Each number is 128 + 32 x the weight over its row's rms, rounded and kept within 0 to 255. Layers, rows and columns count from 0. Numbers have three digits each. The size before them is the row's rms in percent of the matrix's.

# down: layer 7 MLP down (transposed), 256x64, rms 0.14, rows 60-106, columns 0-63
# up: layer 7 MLP up, 256x64, rms 0.258, rows 61-106, columns 0-63
down60 111:152175155119092161190080127128092128102156171132123129137041138077125125108139148185131113151149190158103095055151136096150158080129102101146125072102173130086103161098123165139113160135094135
up61 098:175102148082102119097139109120096139141103216138161127110125113168135125106094061119130098116164162173106192056111153179117089164088136132113139110090137148149132071132084143135135063129173147
down61 099:207165152136132109110110129161149082105099112129109158146196093136167099114149144154085112086147137173134159124179188148103109163161120206095102088117178122085081099138083131126095088117137140
up62 101:152161123114169136101130126195117093145133126194146139082113116033125105139116103124132070127152099130110089082115128147137095126163161098122127106183084158141147086094125196141203177127141156
down62 096:119160126076111139160107129141115132151109142125163078123187145182153138120104078122152138106134057092115174178174149139121144131079145141114145057092133161070192126175123149118138114190087171
up63 094:080165107157127139163085175146147107152107179089121125076207095111090136142103118167154123120097088129093143109149178133165102099062122156145203172138166091146100121136116123079100148174153114
down63 095:123107165186172119148125112058148157135186143155149152088123107155099141159138076135085153167094109139094160139189123125122150085154143145096140130042105127171075122072090092123137169127154098
up64 091:113090135103121140141025148121145117141109085159145149172126122137151092139049078104076207130133152088140175145116138085120138173098155124135202162121158158168145102157122127094137121147142107
down64 081:144134126166109110146156138072140151133150194172103128088073148072183117072130140159119154132160182186142150090080089151139159130113116164099110155133150164068110134098108083089163133070106148
up65 091:170085128118114123126123082146155111145090119051114126135153107081122107160121087159141116113114129115065131066068103163121161183151155157128200187117124159164133107124087120142124125169205164
down65 090:158113094111138168125116165100184073138180102148088151117088143154126126093172159133189126102169114187120112127168137141107117132045123138094142100113033146101102168152108123133138110099073150
up66 094:104137073121068209134155092146162120064091106123094106147174113132174186159100167123149104082109084124193142071148131133176156079114136126108123176129085123140140122156106114098130118166105130
down66 095:144184132116100099175109089100145107113181165197129179107149175144134107088143156127116101130098197128094167121113109099085115073163152169120125090124190199139075112140120131109137122113163090
up67 099:169190144159095138114104108102128115156151073095134167150189079144077130107147101184125089152089121130148162066150170099098071112103136153135200136135120163122130202123097145119131096123171118
down67 099:155084124140135141168144119086155184080158184113094167142161088139090156110131075089211079202131116152126090104133083177125076105134156142156135122170098133127118144092118133104144093118140083
up68 087:151118115127090138147151160158159104123122109163120104152145136140087092153218154137126069207082131097124101134103139140109209131130184126112118102160081072104118164138106105152153056125110093
down68 100:144144096199143100162119103145112093143075096123199142075125097138174132119109090134147136091111112105154185094145149099076094096183216140103171130106101133139106158101122137091162123185132124
up69 105:124100083126087139144185122104095152162150130119149142082136134197115186144116167127102116155070117139172138151153082116151129073064034129123145155137089137129099136108102096172116150086184132
down69 091:105084138148218164142139123113138152075133134201141159124128147175106135147111116140158142115143099161146090153149086054116184113117131070172095105158046115112142107072123091137126125110144153
up70 094:137098139105096150143136142152126073121086167104165079141158151061106092114111127149175133131128099158083089142128116071161183142142145113190152148158168116109130049146082161153090062156144157
down70 102:187051143184093173122148153138171111090158074127150162074095079184112146109141110134127097104145117107187111133122131117055130136137120135092121115109078085152185097146111172134128134119144176
up71 086:148094085073122080147111071160128161170154153146190124138142181174135103123135151143140169125127099131108136093159114091131077147157154093081107125118190164163132103112141017149121121101115134
down71 092:074144145165104157141131200087150089130045071129083179165117107164151100163139117131155109107112127112150129104177156066142170173139115116143131093148092096107107143126105210104119104151132155
up72 104:142185120194154143165103144102141092114141173132138138118077104095146180126132137133162139113104090053114170139133082110152100102166158101105106189103096129103051186160145118143150073118114171
down72 104:120128128094123103125169139121148112122171114085179152086110201098158152182148120130077137153111143110123174155092197164135148147079087186141110068127143111133072118105201068135102126133127141
up73 112:115114119129106087172159147151154136126142107120180121111100084103173147153126101128141091132159135143181074171073139143087136142077145110131200147083165091094127128150161149070087126169072199
down73 105:146123129152105137101094148080117090125152095155159117199109153139095129144104126096157150102116099145111117141140124177060112095083053132130136167158169143111093138095170071202176095110170171
up74 093:082126115138145100175148151130161097060077074130099183144119151135132132135060120112146146193117115115097094131125141114167140127089160138040124149166134172120115106180125155116195118101173093
down74 103:085065135162136125150138131197179142056099191098115092131126086125163070150114166086152129102108138098140146151191187115180124129090095121133117102115166126122158176109145142113133091107132077
up75 095:078173145141097094140116142135176145109143086144088149124176130149152056124141125098180121131091073144139163120103096103139214123109110098118133138205142102088092084147181136161176096139153104
down75 101:148102172153101117151156093091108183129191152147147178090102112053129188121162176128126119102166118166122145136105136128053115138139135128122138083125189156089126117040170122155104106121133114
up76 095:132056081130101068131135122094119113119113121174135139104142104092132141151146090170127140127128095160159119095150101061095180119119120125107140144147168118203124179159163105119229153106124071
down76 098:096114115130078148125137151048145158129082125104133118119052061142209146128187154164123159130069139174129129167132137124136118082104156146126162070133086100110118115113116129128145136162081184
up77 092:138158136162092160130139127089158133102127105126088124135083127105125101131152153121130036157155120162138046059115126120127144142115147097112113169125095232153070179109132187141098121108128121
down77 089:078148125155118173098138159099091113150116127179105228141109155146127125089153181118120189154113153093127083148092141117105103094146123143117144163103110047196117132097119175101111155101086121
up78 111:100151104084097069133186173105167147155126146132051157136143116162137119103165078074164070115143127152138164102105106142105148158148096142136156106127133163175129118111120104072117209069105105
down78 120:137117119107121156107140165109126158126109165096082209135100154140191127140109103086159088162098129126125161069155117160156145140134120151104159069167135105155107105077180202121121167057111166
up79 107:167139137072079092076127143153132175086093108129092103109166165191160111130143145127103105128136113132128195142120166132094133081065170076118110163180115147165107175073131116095109086164138158
down79 097:106092159152150100163101158155136167197160141142153119104132162071080082143139165123122140122155156081152146144120150114157135124157074225129116180102093106125111105112045141133112157075114120
up80 093:081151169087153149174115158143148122078147133120117136232100129090113121137142077181081089166134098120141118077117136152158170130097055115110105132198169127114092125145128124150083148111148154
down80 102:091079143138117185168145167103143091174135104162139116102143113133152105176094150149085097129072170092105131153067114098147076137188200118084125187138170110082148165118092103136124143116109146
up81 093:092111102106088098165181132102183126121133093144107102060150172136127079101120084093167128192122143098110128165133085122108167126102122123097145182130202111169115155134179153163070180121118127
down81 097:157113127135149155109117076122175154138124152215150164082104156171078153141115106119121108145108104133127167091161131092075102112180156156106119135100140106118131119133077159124229069114095172
up82 099:169163144149133138102112132055115114147150055138095113124159114086117201122131193112163107133118080140141108142132150090138089140081091102122163202134123063161109133132126188134157085164151161
down82 085:121119175122130147104109192055134140145144098126104192189119077157117096099172104101187075179116112109108138162087101089122156142096109151141086144157106101116126131141158096118178191142079129
up83 099:197160077162113159134105110125122180103144153109107154068221107114166148117076148143138087113103167127132153128103111140153095140088102111170121083062114096136124109101120134088182189149129149
down83 091:146096143129109103125081090120160157158131125166142121159089155129156141091163174080067119102168186094090107148135195068091180120154134152059128093155107094080106128134145124140093180168127121
up84 095:136150144061099143071133092171140082132154090154177102137113094131143108110068157177083113142121106122189129120108090102111138114099158139137128209098202133118121099196145129088139109171150144
down84 081:157161082154088163151107134067146179108151115133050150071106171097169091175145145143146102114132124123125103112113102145093154112059114110085129183171130145126154197133135130183166156119117093
up85 110:098072096125119114139127098170154130113131158103065081133171094111159084088077127141134128161157175132162141102130172055174151105133124115083124192087128159177181134133131117077133065113134152
down85 108:081099087149192145085106081167121141096125106139138123165086146185110172098123124155095174150140146117179097121145104124107136092150157149117131079129196142052142137091141097128188193110109150
up86 111:094115104093123141169120169109088165149107151161169215083087113153140109106193155171094144099061116167146156116132149123124151108088159104072080116150099142160110135150156080153152168085107125
down86 116:121159143174143174076137125114111074043124127102113088131110155089119161157179111145187122182193145207093128125126131138174112129184094145115151139130096132108087136081111150101093124140124088
up87 101:103066122118126130105094103127102112173128120075101126178175130126127116156139113179128133161117109128137129061128097114157154152153157083112172178184120136157123061132083103217097108141180080
down87 088:186130127136200108096132095158155146094142105119159136107154105144111153131149114168137098189141077099149121136160103108137114082042155130141097144161125049150124123070165091122131187169135077
up88 091:139110103104190074136133113122126080172139096137154196082071092163093133165098082133124142178153153165194137116162089059120084097154138090170112134097142095146161155155120116109159135135099134
down88 079:146133148195109112180188089072088126164148196077122100116119099041120104142110119127117104097089136155140161122069095164160155135109123156124152144139094120084097142105143167174096132089108154
up89 096:146173115142164092140125166168117146150163162125139097086177121112100080155112090151131153200074144144162165166140102142106122109148106152107149126075160085124074126135105120078123041193105136
down89 097:125112153151159175123156119118069125088147145087140146107102153173147095172163017156113163166062128144137132185132127137075171172113141128119138161072156117151111128112079163114090151111114138
up90 107:115110093110128154157147116100084132104089136135160122160162094129093157094128127134112145171165100096183154120131112123082098172144094161088154189118190042102096119150097124147058183165139168
down90 109:091103146138151158105147085081174141141073103159179159117060129127161138161157099133128134161144111190123138104179138125106103120123157186097109096106177164045152166139065147153156133097129102
up91 098:126163171100132108111090127109159147152174056133065182184119088129148077062107135182136080123136155179160122104129127127113155138139134105068156157085113135180086101175126098122120117080112116
down91 081:132188135163165171044116086089140186126171090169080105144077105115165109138092154165125114114147141166094091151142153140098104098076136162121124209118117097124146159162130149118148169111151102
up92 101:111124086163072056091101134151097123141159118138145118092151118163165129082217134170160117177163073148145099162091183097114145110095110094134133140146086099129127177147117138074144104172154154
down92 100:115082144126138092114144093109166141149125107173121159132176105166157116144065160160099166115125124179104164119154157157145147097047063199127117129158160093137108118115079093060130147147088093
up93 102:086101093136068142119139141136106175099108148178157174123138094095135111133087125162109154142111148183099154175101141059198120120162110099177036165128141157143120082160157133129088115102148145
down93 098:136109157114077213159068137105111104091125135126153150114105075121105146114182117089161140102154104110148132124147185141120108113190161127105140112158094150128198216081128151095140130106089094
up94 099:154138115103126175124086123041121112108143131109126094129119103171180161133117152149154178138088099151103100133088148137181110118088102119143178085098069114147115131095189103125218092152089138
down94 093:159080138089118094168124129127161154187159133128105172079143112144131150183130144121058175072150174119169154129085123114081170137095137100182096136107123176056126136111115133093145106079162153
up95 094:146079111155057072122155068118144162131135108095113166097186070109096113173111102148133169171166115165107070143107134130118133159163123103150167112151092161182154094092096128129103095148164175
down95 090:086096158148103113174160094162139128177133102188132140115108144093198124156101165087138157113140139180086113137097137176101170080131090201091104080097104122136103106124087165097082145088107135
up96 104:096201115089181214201114193110156112130141120110150163145139151075102099101124079097149137155132141101131174087155140141094169111148158122155146108089172159124099129133093080153135144121087112
down96 106:108058152160099100126209147179105189134131174098120133089158160071136104141132169153145100118112116127157121131086143173180117074137134089204157109085112144150138131125128113091117133081139175
up97 101:074120152118081069110127140049085119162156129131124077137150095104068131104111095192173151161101140148148154159174098095209141149115128131118182142139142144136133116113105151054129149119153160
down97 102:130104158129077120133129133087099131109151138135117147159093170133059151075167140175182150148112145089164080123160066121142131092120185124149106148135097091130180155155119119089132154121020124
up98 097:144129167132134087136126117100113117123103075149158138063136077148146104130125107141110086107177073143171152092119078160105135067135180143120097123122160139105070098182168153103112166195179178
down98 104:112131120146057109145155218066169129103137159165112173134163139130112123097173086154109177167095094154119049118139138154116106165157148147140183161131100151114089162100117149118147113135079089
up99 105:094109143126163097128152171116183101103087119151133129215097088147179155155145134128114090177179169156113106072128129149168113144111129134120182105136075118114046122092086141136161170149090146
down99 106:057157123093146123167131188089146114101111161090131163085117174104179147088187109148106108164117130123138122138083153091099114123120151085071146155189098169132139130092159179088131073150161155
up100 098:127163107112120144091112172138149147115097093112094080173146164115169142179134106130097170151102133174120173149113145087122105127106136093079126094086185143170065187089154095077127151173101067
down100 098:148146090136119150132146098123153121152071098206176139150109128124100156090097077193105128130143184154122129117122101156083097160117105140151133157096104152108089093139022127107131193147164141
up101 102:131178168098131102138125099141160111101128122153137131116187162089072136061150108135102181161136132167069161134087138151104149118097123077167136121076138175159089170098172067109127088164168153
down101 099:157109111135135118116146145112123074089160099173169119091127108114124162149064136163104211233168128131151116081136131106192138138086132116129105130092158125090140083193130142116109129169147099
up102 091:129099170098141155153156115077088152123102070117181138188116171162074182130081124136138120130110118086106207152132134167118150176137096121106144104093189101073115080111131119150138166155172127
down102 081:089112164163164114117077083139108154149112109139122159124074130158123080167125135152109160128108163130160119135136154087083137085180107187161106110114095072008165120148155121140118174138137137
up103 097:043138143109150162139141114056142096107094119113132088146141152171163182082148200159159137117121074144165118137144134141191128084108101103114100098110093055131095166113122116164149091142149145
down103 088:139089108142069088177167141102176133130124146124099148121112153141157086142147113056111160144117144118171232125073140121066153103136111155131111125111171184124168125122145189084139116080134130
up104 099:126141138169093124161112155119145163136107110168164139092167103118137131124106094149188126099052173121142099139087121057111120151200141086135121151206164116126132095039136112131164172134113125
down104 101:134176155102088196143138071152147114148050124092122177121107111122155107133122187119140121102175145156122122128151156049109074125102065138108102111188138113085133145131096117122176178142114163
up105 120:080139098105167153106181128203115063137107196102089118122137114129179101098107126105125127154077138147122156083103171077111130183099111143159126150117134195149094110127108173141106163073094148
down105 131:077136135094166105096192087175123119161146189133098132092145108150147102137088086094152142097076107158157116114072182083112137127123152158164116203118164161103158133121157114112109155074078155
up106 100:105155079157108121078088144135143107121146110078138072191148102133143132138142121095160088136110106121190096115124169146144149106178125149087088172092101218101078166120179087097149141161138151
down106 099:104088108131149151142107146118124139070104132124089217133106088122085100126089106099143112111088071184143127133162144162133122179169109096099135177081081195160154155098137177075133139161147137